Part of a small language model's weights: vocabulary 2048.
Each number is 128 + 32 x the weight over the matrix's rms, rounded and kept within 0 to 255. Layers, rows and columns count from 0. Numbers have three digits each.

# layer 3 attention output (transposed), 192x192, rms 0.124, rows 12-19, columns 0-191
154107120072173131120133156159177130132212086128160163146197112148155161095100195138160180160149112156110123148145172111124147117116099187153141136068099132121195173158128165176189126101080133117190065144131091111103103133140131096129172161157208074135110146149094121195139119171121219142149183099092144125171150167169172122111185136153123159100158135177126108091140156125158091130064133129164220159133120137155128158141150115117141155124091127131109147091119142126165125118130133146135135089192123156130155138164173138120122153110124156063219138134151080110127078147130149119
134173003140125117126136150142194147108163155103157113087134150152135095095084129125127113169176086086097151111130178114142108098164093195139141133087149123120029142123115125165134102096109106126124141144158103073110094160047163147067132150136049120162162106153164121091117184098116174128153170192155123136101086114158107092112067167172107117102148158102143123153191122133141074112085142120143165117093109085155103096116150091110157152097119106126121092123140154074090150084176148137089116161086085082151158086118144148058144123108117110082169122111079154158088127136127100119
127115151144128151163129060089128088130141062125131118135172163105189163126097107144076091135183150139104142120143125131105187127159110139128155114139146153099159120158168163075102157139122166107089142146120137140165179117131137138127112180132161092149181118100124177135086123106098089150151206124132140133128167119094074176145107132089148134129194169078112128153166140147114156152118094102153100131110194167147098147162168116087093117093146160145099143151184114171144110118149115174147080150160153146102142090146151125159168132144126164098158149076138149109153191105144124134
141144127113128127182162092115132133154088145118104114121167119070139100087113156102087115179100152141158130143131121116106114122090079111148104104129164093110130127154085146114072132137127082192153134179103091091112144136105111072162119113141096132104104110154094125088115112096130114101144132132109112116119163109175162126144134182151090100137134116150158088081126116113135151119158135154156119135062174132090089166154127101117162112119128105133051103131120087108095127121133102106118088105167118163123168142138163121114100063078095142066144186115121095117146095080087133128
139150097143132135100112173133147106118119145168188075087139115133115135129111147113162094128097069137098222117163116127103116166149209123115121124162145094132126140089183130142156153125109123164101127114178129090161080154107114166162150149143176138110147176096213129099102120086109122137068149104181074136145071154120046129116079096108089142129119163135115185057116133143073187129170157124097159123145108157122110163132146182130115116113132134093145144068129116151097100102126166183110088146154141120197113148118157143117151077134105084103176159100091122100172113076184143125
119114147066134100118076135108124127136167086120135137141130099146113104147158141130067103135097142138135140055086153095182110154101143118105134134114120101100125121113077140112123145123096106139147140151141113137174116134147116128149154143131146135116110142113135108102170162143103152125069136140125123095133147117129152136142117150125104153126107119129106146169134107132140152082164106129106108127114071152056140147112144116100082158074154162120121146165115146115079112109134141141111209152106123129094153118122141149075137161138068164085134089165109091115161115181088162134
165114103101147111096151066193130132150056106101145111166136150085099105120104149154093130126087140110185185171117128114136094139144121100091148139122088124131121014178158125125169153144167148126151122051086095115089140091090125120160119072180082125144138131129126107140096160165126195087166131105126125157180096101134175158136150152121128131163107145149133125121136085118183119097130089109129127167088117079185128098122060177133091099139183132185107150143102100084071156130145097150067081095124124176092092128129092111123107115137103139142136104119111112157155057126138120065
120140115091128144178124131101147120112138114140145153098171121130160100096176106167131185081146120167148140133107109138153215128183124128128113094105146110072112127138121133133208144112131167117125102109161125055100168168187096118128144129110125138140120162159086151104163150144129132098071108165106096112110127095132143168138123130112159147162172113147098176165121114151127154148143180132130122094108074160150145078168152211087152138163141141131133151130125130139154098135151134130150117159161149128127144120148239092205173121122087170117172101141138167115092106111059120137
# layer 3 attention value, 192x192, rms 0.0761, rows 13-19, columns 0-191
160098079117099166192131056188126144164078112136098165124073134152164109225146124125090142128131133168157096129173110161091125158092181100151118151163113141109168124178136079138123154132154200173096176116129127102165194139150125115157063085108136154100137153101123137089076133203132118140107120039082141118106123123082150131143187093124230125174129143158193125112137121090143160165081167144078064152079139105153158175066188171079105129119175103150169112146080134148046094121162127127134080119152134128061129128147173067147121173116142162134151157131190040151145175127136152076
115183150147144094143139140130146148144105169070098166117104164152128127115107138136178108092112087073136122095163130172136125146134126151178114082127146117114092110092090053128133106088159107084170130144129143132107163100091076117170093106150123145119065140144150179114146144122119190132154101122155120140129136172117135144120121113159120097117071156187183143108130135143088156127117122139114135122151156091127150117129106175181144088113107147130100152168113098107110181093116114140155152122150087112139137122057147113108115068123094147107144156200136056147085135110195155086
134143111125121113101102131119102133120109131127143155129121161100096142117109078144111113118120119117133132124130144079208107136154165151157143151135094150136143130144093072148147153158105156123096134096167176118131111124165135147073085194142122162130117079157126115194106093153093097144142094135151167198135133135113121108164177148132147102170107114088154115092120143139147125126135101127106141204106121121155149120105128202164117101110149086171187098105077153066128146121096160024119131112133122130116030088138123149136148060157169100136087132150134165168080143180183117127
089131149179125136170124101139073130072117107120127114157137110174116086152157106155102140156103094110107114115209160078098125136144099145177067139131122093098130165161106090083122128100103117115082114163115157128072173078124162083148129082133092141187117132124142126130163079143161135124128159080065181114122154077095113112089127202132146205119190145127145135173132167103116101115075151171164077138139092126179142161165157092098135081096096101098170089134149183114138103097082126114168152053115105180092089116163119173117158182078122156131150145164134119123088182148143139121
126105148162129170148171166138125095124115137145128137117159133104150117122127085081101183133171150129132116166111085127092108129109120119108070158136159134137146146138158185126109103097121151101199109108173132078095109154108123125103096150131146093106147119127099108114094139112120125087138129184175123115082090130103089171103111097121106129156131082158122098127092144160136106137131121165171167128095183070132096080166091155107124071117141153178134091113133149109198152114076133119207106155150122099119118110079172128154129105121133109151126177135132164162134131095113118127
172157157117110156138140176141139122088138132112180183117177130170090142136170132155131121143141149149094104106130148057170131132095150190068202122142112135159125117131114113195125143141107176132082144146121126131109106136147108062076136174106117141083109163137154102152206090152099083182144160173139121060109071102104138094162099086184109083065135119152090150124087153126128134177132110126094118130167200110132095159125140090151179188158054157097147125191159095163160101153129166121160163129126184095175167160124169123195143106171153129139107195137110137208116170127107107153
116117117189174159153151149068085103154064153166169129168122189121114178174115119101130132129154100088146105144156108177129081144110097119128130151143106120091140125158123093122074155165174140170139073216137162118171092100082136108182117143129124101119152101149164123100085109088115075144144103190097143083097149140118119130110135156092128117136159135115145097130177133136167112120118112134120115162157098120081077107089084147134126122020130122152122132148149144126057149153123131135158163101089080103123117144062143103093129123141136110120101162102111118098125136136151148123